Each number is 500 + 25 x the weight over the matrix's rms, rounded and kept within 0 to 999. Layers, rows and columns count from 0. Numbers have three digits each.

# layer 4 MLP down (transposed), 512x128, rms 0.173, rows 166-199, columns 0-63
524486481488554511470515494491500504480499495478525458540495489467528453508473470501496473522520558547464508487495509492493490476473504518493484509533482520501474502467529549532514480516474509
522487518496514498490481529517491528499505482492518488441513520473533495487501489464514500494491493466484479504543437477480542548485512457494522491528502493476536450466478519462503496501505498
477479528469524491507500471464447485455510463442494495464497465462503458497507500466512496491481497516476519505484509489506538493512493544513466461517508458465526543538476528533448469491471541
424477485513517472526557503500558504541492537543462484519507458494466516490505432488483513500487521529479504482466479459532512494497530467510485527441516503473477479474507512485510529489516534
451488471492520528554449414493488487511441509473547482457473510480462539458495509519516515454500504499479521541519458442505544540431475529476499501460555488519496510563504429534473485470466553
514482558523510524464543515522490503538512512467469567457441465515513493477505544507500535522511504521463464475498525529483502482525500503497474492534494489512509535491511481492500538509510498
524502461490534505503531491503529511453524527500451514454521475469479528461531531527531492523512499484511514479501503508517432545500481490533504507492512511511483493534511477530464509521469531
496473479528493526501506464448451514462504531513580483526534551513429501545484495489510502485525534481492475471485511519525496533526531497454500537503540536492534487531489484556459526517515503
496512522537459509484489439515468511497494509484455446497534472544550492483503527474491509477462505456539501486505500535491504508489484469468517491555505524521511507518469480485470524533468499
527478474503491529517487515492538499476510530572493503500528516491511489485452445496504468504477505478496487502459497492483485499536480537508471527548496447480529517485498487493487520508483467
529531470542548506512498544505491483460482491529489515485513509434521478520419493486493491503527529461512511530512506489504520468503534498472492517494491493470520470532483484523446499552499507
511489490489495498520446512460531511506502482482471511506476422551535511503479524458495541497540534517494476513547521526491481506513502535460514486536468486490543508523470509550514505493502490
495528528497472523521500502507520500514479494522507491513500475466521496521491493477479471468476480511509489483439480499519520539493525504482458515531514511485520501520522529444539486502532485
529447524509540505444436533522486495525495505519497475521479494479529481488484498501473483479512514524560530504521513540479497474535446487463518467544527483519488526534519479507513506489515513
455493494468513498472509549469495519502463472489471522562477486487501516533526513526503501507527522489526501484486510489542488495528505549465527510447497482479550510518495460495521487488474495
469504493480468504537421458485503459513532540520525449499522449485503465522519480530489486462509511483474508492511522491477489472492445491521470460518482536516474482519465488460480487552449489
499519489493508505545493479523493553497484502539527515539486497502468508494489448479505491466526563508514514501515497524488507505492481495488517492530523479512524474571518506475518492507503486
497506521474499539496536507481476467540480525483495477564477538497478448445484495481490504531527497517451483520475469502474474494526500474446479501478488483457523475517481517489539426540483507
482519524495502484482505529477487483508471479461514511485484437539467535479502499498483531489488501509513504523494510488490506452500463490503512485511507525490471521514531513480500481516511532
478483489484513493517552545515518500487526523496462525509560501434513481486484512466472519503466477537499500489545519508494529481516470462472503486528500478506528479498503485525473483542531497
461503486495504497521496467525505519512491521474507459489497524485531491545506513482474518489513485474505540508512520502468534515486528510477491498512523507462531519518478514483487456490428477
501505487506520519484516495540540532520458463504517495486516466456521510488475486516464485509528509438499489489511518520529481498510537514510472522533485508502476545511510525520509504508504513
504469491500477523528497542501524501503524506537474474498533533564569490504507494498517503469474481540476507484496550492501487502456537479446528558502475496499517530491520486498503493449471463
514514523505476499521492527493471506495500470491509518522473481475464497496507446473469514544493508453545517512475511489473476512519472524493512509512518540508506527537572503490529481504468456
509516507507500501493502494504538506524511503522492509521447458535507531503537507506531523510511494525500517524536495496542477506455497460506499525503495501508507437485492527528525557473550514
522508473500456520523475483491503516484501537500501518500464538491524511525479528494512528446489510466537499519502527473508491505513517484510474518482488464479484540482511478481541487513507501
529487504460496500490499546484482495471498499502503474520504470518475476484471485511497471506491534500493518490485484507485523470449525489483514482498533479524510560471499547465486523497478498
501479467498498493540511487540534497509511477469502520516545564513507496477501487511489532472493484505503473524477456489496537552510500496487529521492502468453516487501538482500503516487536491
513512528528508500483521521518415493524499503483494506527500488472511480493509479527518504515496479429529550451494520508479493474460485457526525496500493519482482468494514504503499458498536516
475478501558515547523488476523519494517521493515460499509486478503492496529523459437540493503507494487475548524479501504516492511466522464476501537539452496520503510501464483498516450486493549
547523495486505526484420489509464499535506479503494502500480466513484495442534470493492492537489529477506511487512471478498541465521488474494492530522504509495490480482463514500527498485507453
522489502501528486515526488477496489483527508515479542525475502533539494505540517496503484547504483518485511465510527458477504520473490509482495473525473486493473473527480532508506504510512504
472536515507505490478479497490530514502519488524459515488532471516462522460486468503509519540536451499506481550437470521510490483485521499499464540520500478524469475535537493497516483493556528
505483473531460497475458505455500487538503511511476489445473479487514491463500487474482473541450500490438489486502515480528482522444494485485467528500518517515509505494457494507518538454525506
# layer 4 MLP gate, 512x128, rms 0.516, rows 167-199, columns 0-63
504500473544509508515463486501511497473518506493482445508516488476501440529503497519514515484529458524524472496514472524473530473518457522505528499516572493531481465479503503507493516493508509
484504456493532477526509492478525504534511500470467487479473518465493514510496528499502470530522462489527474532474532480547529483531490533486529457467512477558512526470462523474519509512467510
486504505496498517490526475521488467482533509543492491503459517487512438484464474479535499492522450473490500503457453483498465484539501468472517527519453512465479474531493521491483502497500493
493482527496484544501502529520487508442516490476479509458490495501506488497482433548514520490512503465493502476535503494453490450479493564531484528483516514525481571463489523538517486483517481
503500524479491526491500492501522556531494530483507492493518502532490524489503486475515538501490496478522466463566540498447505466512562500486483538520498448489513511506507496507483502543526474
523515521508434515460484504567447481472491478510502514534461527493506490512454511480511476477530499488501530512512512492524477541493544501525511483494489517489565501492502506526468503491515503
492503477541476513513473516511558505541552499506463539495475482458522505477497493498492513463495442493500474507482554507466486521486525542465473457494507475545524502519488485487480491521494501
499528469486452516485520499498518462494495506466446492477495491515493458487495487506455488453495461494525474504527497477509499505539551472477517472513547531523491519495481508488479487501453476
477520510490520471468548511486507522520504498508527468537487497529496490480498549447518518504455519549503479520517464496523510512495503499488504473448521522510521503492501487513524520511475501
469506526480489499479542510525506478469481496496510474510515452449517459495491505516484494487478539492470488486418456463508541458518499527488508524485534534475459472541524492487493492496514497
484524533500488495463543533517504510482502513500491520486505505512500532510477527508479496494493489477481544507491469457501464506488493502498520513417520475505523467489517516467496523507517457
479504503466492454496475506489471532555501491515492491441505489479533490460509477501512500487511501461462527510505549493502507502461504510476465486509516492488505496494527478490461494493532499
500470475504548510541481483528483481497487502535505512514491480484486462457527504497510488515498522512475532514489476502483527493454443513498493506476491458473520452536488553522481493495496515
488505537517495528512542451504481473459476517518504541525463483531475499494470519483505470511506538499477483541476547525456457486513480491502462482472495491465503492489459482531470490485544418
479473550468520484483488530472546491504501545480518473473527512524494480531484534511499536487478443482495476481481506487483531509533499482487532471472479490512492496533508449541501542533484510
485488456474512516476501521479543526525513506509499480511506500464491480489507500510514485501489473532491521519507522469480524485500527473511506503488531501487513495498491470488526474454498490
558475509532506528489499527539530462515499505501525479484499495511507534503521534517499495493538517469439517508456502496432525498462472486524529521475530495537489512520500499459499495480488518
461466507505551499477538493460512499506514496485538531497475489527498541498508474514520472510486508456525468497491542470498507488531521489485477551551523529530477490487475463517542503544563506
512461519530485508527535467518484526486540543529488535461505508468487470529508497494468521514479470490560536465522526512478538534504477472514469468532491489508491529469474492482503497504506523
519483478491493494493552524516498525541524507513473522497476485509496528491546473487513503539506522496502509519458477485483486495473489495545545466512517481503477523476487543507483495526511504
538510474526470469501463517528448507463532575535544501462500497529511493473520538476485528525498509498469492519535508518484489502498529561472489476535550538483513491532486528502440473511528512
520449491501485482508526496478533545482465500527493534504490528538499528495490546499477510538482459530452484499511460493485517491494528552517530491493485502478502571534512513526479525468482479
521545521501471484477484493486511495508519482505524491525536494530515523527581478480537518432530487521499473517513499471486484468542516489483500504493526511497524562500453514517429466544511481
513507509533479506468542499499561515493449447495503518518474478530511479524513507527520490503490487507514521508484452534496504506513499448486495498537535521515511478509490561507527521514535485
496495500493485482525501520469554454530488515499525494499483475502501486535456559461500479515498478445503435516473503516497495505559470462482504507518482478460510511504515477493515465532506500
485514527490481490482504493510503481508499483508486507496507518548517493483507528515486520515500478500481503524439479477522511499492486486493463508518486509441485500507474485493523505486483467
518502473507484485487499533496511476491533484498490484473462484493510538560506478502526490503453525480519489489515498506561481492497445477509523476506479502517451505476513504444544520546484483
514507514476485485526531524470499499543481547462484485508479515480542513450448495518505472475481493506546494491473501510548518507481534505485570497492495481549526543513493494523434463515503496
544504470506501534469486501484513518528496481490511517472453512509504545489518499512517517460493493547498513481445457459481526499509528530552505493489488481490529506567456534499462527485470504
488478542543520484469527442516494483477522466530499493482529513485475508490457521461547514448511548489465455518505514493525525510512514519489527463459520530487502467457512467530524470511516525
508474480451522486517505506509503528515457506481480498472511508549478508486531510503486526491485479537535494538537511489472510486493507562511495484531505522474507489464506541490514509458482498
504472567508512495528437492510494502514561499498473517475523478475476513516532521519508480520469501507564498492478530506452550490518526524495447500493491482475453512492474489464446529466504504
482511514463505480537485478505504514494512493506502489489505437525484429512524522493515466476494507541521487489520464513515533505506559513512480508490516501472495585505493490520473459487454477
# layer 4 MLP up, 512x128, rms 0.534, rows 167-199, columns 0-63
509512503494496491515498500489489504492517480498493477483501504487481449520470542498497494477521496515507428504498472511491524438493476539482526514519522514515515460442506519492506518510523497
507497461510496515517553525532488489463477463517496473523493531478527531551461505511479478481511460494491484490507498496515524473471481526517479509517503501478472526524488463470493496518479510
503494491479509507528537492550519471541546505511518484473494498474472492496499490470482480515456469538534547523542510497496465519487515498465484470436457512468526529552534537465494547520473529
457460519505512538479472490471510474456476523471506493485451528448462509501534451561469506495443537473551420489492515456434498515511519567454497519492455483527494514499535455540507494471502500
504508499488480522531522523507505528529526505488498493475514505513458518501517518502511514473504527514500480497551554464471522461516510539479505543459490459508495530505524496499484483543513505
483510473501473491503504509548496511523453463511493518551498542518504511536521476512511498502473501476509527517501521468475510507517509478501444501498503425520528505476495498494461545507501475
532513526497473492553503472518506512523553498516528501508520504501490522496498542536444459504485472520524524495577457507513547510489496483477501543514477494473479521523508548544523542489467512
512520495523481508480516485480521538499499520523456458484532503496519509463503493493490536490482505481492474543510506462461509539502546479507525496496499509493495511511524469486489525513471494
514502485523473523504462490474457495539513507480461492495519515474515506507477509506454504497511493523506522493459467487529514502487491518512514470538472485459513504512521522483470509503461463
538468507535518534486468532519512524514511531483509494501540507449486551508486492515542515515510526538563467476550505542508530518473471506523477518520477522508489495502490443516468528523515485
530457487460525519511450516492521518551487532515497507491480470532528519509518534493515526445513504491557450444574493501492521492487498497505491545534455515490471484492480516503487544501488469
450467474492509507482506516488522468527547511506498521530516547524492506510512503528520496512460536547519496501495538497492528459454511484498555532480508505484482529502503494538505479522507522
518469512506475543506441502491459470477470488490502499517485465469501451500491471518518469470510486484497519524542540526494490517499526509505504489524447502483519522536482488496473530476545500
481507467545500505514530517514519550493440476502472489516481521490506479474480515493511485513529521514503507479473519507484489474561486511489505492506486495507548503508504483531489504510516505
482477512472489491531482492507520492497463459532487528525488491487506502493518468514458487529478507503484531499533515499511522511523496474526497501520515538538540522530501517462498497512468467
496490459468516486497503478496514528525488504509497528494522513486519528506539481499480515525468453566510535542500510533484526511520531489507498497429465524510457525528497473472518455502489499
474502499517538506512456517479520510533543493478449490534502511461502464477500553521512483496457516551511439494503421510505466516546493488454491522491511525413541482500486464505519510532522488
479530514488521498505499466500468483505502511505507497551525493501472496466518499529500491483488497496499515514474550467467489490502572507550480512551511528533471545496493494525496501553512537
496505486523505494521529453518482506493546495469456498456545492448472446476484497511459489477492486503499526493528503469489544483505493479492506476507515492484494534443471516485523495503524511
491500518533513529497477467490486471479522522485491517509504497504483467486516523485492491497502448504489499505524475495512565529434504492510460510530506449519496503516490499513507498491493488
485524496495495527496566489486554485530480444495508462534497500486481512550498475510543518488515465486472499507474466525502517512544481491512447518463415450512496491474489478516510550504499494
506528543488482556478518520490514497473538489501458455500491470513528498511501521532494469468531449506509537458502513491535502493520488514459518511496473500503525512451475496500485495515508501
499480540425498495466478495451530435521491506508502475488502458525508486518507494465507536469478525498548502522504520475538495505513526475493499499459476536497549517519492489518505468490510478
450435517532445473469531479550554534544514492515497499497544546509513460469505494564496493512493542504475532474497446528481485481453492492530538464560478518558538513521501516490456515514518524
466507482509504476519511469480500530525553511536450524534498498478489532549476500509504471507506558454506515512489497507467518477556507523516493461498519522488483528484525476510530496492508491
498507497475494507489482500490501491511508498492501487506504478481485491476490475471490506539511547489537560472545513513490511506514539474494576489493497496518502482507545480483473505548483507
489479527480490513524483477492522530501499462516497571520517509491487468455504500517531534525512502513512509536498522514458523518502553545482464497464510510528500493480487496582461478443500480
525501469402533471496496519482516511520470526478525488513487504515481500436507512517528492478475485480520480484474532490502509516503475524492523542495491504505495535495497500529492497533476499
505472486453544498493501474521470511534490492496475509526490507506491486424499540500508503464459479496454480495521520510520450512503533530507517463512447534474567532497444511522444493473469506
528519503529525527488456511509454497451515509481476517513474459495498486491490451461490471528499492518501525445502531493483483507497457537483517505509500506533510472477491517508516553454502467
499532553491525500501530511467514549486505499515507490504502475500480482494522528484512503508483498496497468493507488540513462531511503478497519489501478507454494496494481508481496556449505494
570504454498542486455485521515468498482492466541488494504457506525513525488445520536492522504498516545506490464482494516549501500537470518490504503537495483467494534485509516464542527529502480
487488510534501521492502518453513449504520509507529470513488510534531505484487479489489519479481532491498541524474520526500492521534442468483512474560524498504517470534495545520494545530510516